Weights of a small GPT-style language model, trained from scratch on English Wikipedia: width 512.
Each number is 128 + 24 x the weight over its row's rms, rounded and kept within 0 to 255. Layers, rows and columns count from 0. The size above them is the row's rms in percent of the matrix's.

# layer 12 MLP down (transposed), 2048x512, rms 0.0427, rows 1795-1800, columns 0-127
size [ 99  90  96  96 100  95]
[[ 99  95 143  98 104 120 137  68 128 148 149 115 133 126 134 153 112 122 120  91 101  78 120 163 142 147  79 105 103  92 117 136 139 130 125 135  79 127 160 126 122 141 144 131  88 149 145 121 113 164 128 130 137 155 171 106  88 108 132 131 108 146  80 145 141 112  93 118 117 147 131 137  98 160 231 166 168  98 146 109 106 111 114 128 141 118 106 162 127 120 160 173 164 153 101 157  98  98 119 144 112 155  94 123 142  90 148 167 159 118 155  88 159  92 132 141 141 143 129  99 118 130 149 133 125 119 138 142]
 [115 113 129 140 105 112 123  89 135 145 133 195 143  93 155 124 110 136 118 107 128 129 169 158 135 124 109 204 106 152 173 131  93 120 125 121 129 110 135 143 139 159 139 144 141 155 127 179 149 132 134 141 142 116 148 148 114 127 109 154 156 160 131 127 122  95 124  84  89 151 129 118  73 154 145 135 153 144 138 107 100  88 113 148 146 103 107 135 146 100 129 126 149 104 132 108 155 136 150 139 129 157 116 148 124 124 122 102 117  97  98  79 146 154  98 125 108 107 143 132 156 160 107 150 127 113 116  82]
 [173 172 117 122 134 175 123 131 140 122 112 159 129 131 118 124 138 119  81 123  85 146 162 125 124 133 158 116 165 137 186 126  86 112 164 139 154 134 121 111 120 114 103 121 135 146 102 138 130 124 132 112 111 154 138  91 129 134  92 155 154 165 110  96 134 124 134 104 120 100  95 113 154 129 129 127 132 119 101 154 164 147 137 122 133 148  99 149 120  83  93  82 112 115 125 110 168 128  87  81 179 114  73 101 151 126 165 110 154 136 138 131 121 113 135 146 105 161 130 158 118 125  95 107 176 137 110 125]
 [102 115 157 171 139 120 147 140 159 119 104 139 117 106 116 114  93  98 161  96 105 109 110 125 138 167 127 102 112 116 135 142 120 138 166 186 125 116  89 150 153 135 150 133 163 186 136  64 110 105 137 136 154 105  90 102 104 124 124 106 104 139 118 127 141 114 114 144  98 160 127 111 107 121 213 191 154 134  97 163  90 157 143 152 146 127 149 124 143 131 115 127 108 113 139 171 116 153 105 134 131 164 128 126 101 122 107 110 129 122 115 128 126 101 137  95 161 124  62 115 138  93 120 119 157 164 112 130]
 [ 99 167 159 146 144 142 100 116 161 149 143 112 126 105 118 144 162 135 101 126 101  93  70 143 111 128 116 143 176 144 118 135 111 143  84 172 141 108 172 140 139 108 113 155 102 148 142 141 135 114 150 164 107 106 103 167 156 152 139  99 119 124  88 158 156 117 101 108 118 165  91 109 143  95 178 118 152 139 124 113  86 129 120 132 113 166 122 117 160 105 139  89 129 108 186 117 156 103  95 122 142 164 126  92 182 154 133  96 127 148 148 164 111 132 153 172 123 168  74 124  98 146 112 124  96 157 155 132]
 [121  91 134 128 134 116 141 128  67 137  91 122 117 133 122 158 129 138 134 130 118 113 141 119 155 127 129 122 172 124 162 122 127 147 124 147 185 125  90 128 171 121 148 107 113 146 143 114 120 135 153 136  98 151 113 143 129 125  90 150 132 117  64 126 127 166 161 148 102 155 144 180 130 150 130 157 157 106 148 149 136 147 143  87  90 127 114 135 117 151 143 155  97  89 115 143 158  98 165 155 109 102  86 132 125  94  83 153 117 128 117 143 146 144 102 129 150 193 128 151 155 174 126 148 149 107  77 121]]
# layer 12 MLP up, 2048x512, rms 0.0441, rows 1796-1800, columns 0-127
size [ 94 100  92  95  98]
[[128 152 149 123 133 107 141 149 172  96 126  97 180  94 117  87 121 123  91 118 153 143 109 122 115 144 129 165 136 181 152 126 176 143  93 148 164 122 103 125 156 141 122 160 108 132 159 142 140  93 109 127 126 159 150 126 154 111 152 156 187 140 125 102 140 129 133 126 144 105  98  95 165 154 128 163  72  83 122 121 142 109  93  82 135 126 144 106 141  91 188 181 150  92 135  97 143 148 149  80 113 137 159 128 132 119 127 131 109 137 105 155 152 165 150 152 133 153  98 116 123  89 115 130 156 114 112 108]
 [130 115 139 133 167 115 185 146  92  83 132 132 106 127  86 175 125 147 116 135 127 148 136 149 105 118 128 145 124 106 138 123 138 146 153 138 148 138 131 143 104 105 211 143 100 180 139 122  99 104 107 112 124 126  74 114 157 153 105 167 146 149 130 106 140 119 152 129  91 115 124 135 118 135 123 129 146 151 108 135 143 108 123 112 130  47  67 166 131 110 112  86  92 148 123 155 148  95 145 139  99  90 106 149  82 136  93 137 100 100 149 109 109 141 135 149 130 148  98 122 124 114 121 136 162 123 118 103]
 [124 180 155  62 120 140 110 117 126  98 117 101 121 154 137 163 105 161 112 120 163 140 119 134 115 152  95 109 119 130 103 124 105 142  85 104 125 129 145 117 155 124 114 172 142 122 139 125 150 112 131 111  77 131 156 102 144 130 131 122 114 134 131 136 151 142 113 231 164 137 101 125 108 122 106 167 137 121 102  76 167 104 152 101  82 115 173 123 123 131 119 151 148 141 121  63 121 114 144 104 120  97  68 111 115 121 151 130 145 140 157 132 151 124 123 155 158 120 134 107 165 115 139 110 119 125 139 100]
 [147  94 114 176 133  84 124 142 148 122 124  81  97 162 119 128  92 135  97 122 139 200 110  99 151  98 176 114 105  98 145 120  96 133 148 161 130 131 105 125  81 162 133 161  78 115 105  97 103 122  89 109 138 127 162 106 144 140 133 119 135 173 159  89  78 162 142 133  98 134 102 137 114 124 107 151 126 133 115 100 136  85  82 111 130 136 101 126 120 130 144 103 127 119 105 145  90 129  91 160 122  86 136 143  80 120 115 136 169 110 124 125 133 145 126 134 150 115 158 125 122 125  93 153 159 111 161 118]
 [118 122 154 124 102 105 153 113 114 100  81 115 114 149  72 141 129 165 150 159  70 142 118 160 113 132 123 116 127 139 116 171 167 147 130 106 126 133 128 116 102 157 157 110 160 134 144 116 143 126 137 137 112 139 130 157 134 127 111 155 170 145 115 106 146  73 139 101 158 135 121 109 144 112 127 120 163 175 143  94  41 102 132 111 105 129 146 133 111 106 117 124 127 168 130 138 151 105 106 116 156  98 133 102 128 114 124 111 134 100 170 114 135 141 112 126 121  98 124 134 112 108 148 122 138 124 135 119]]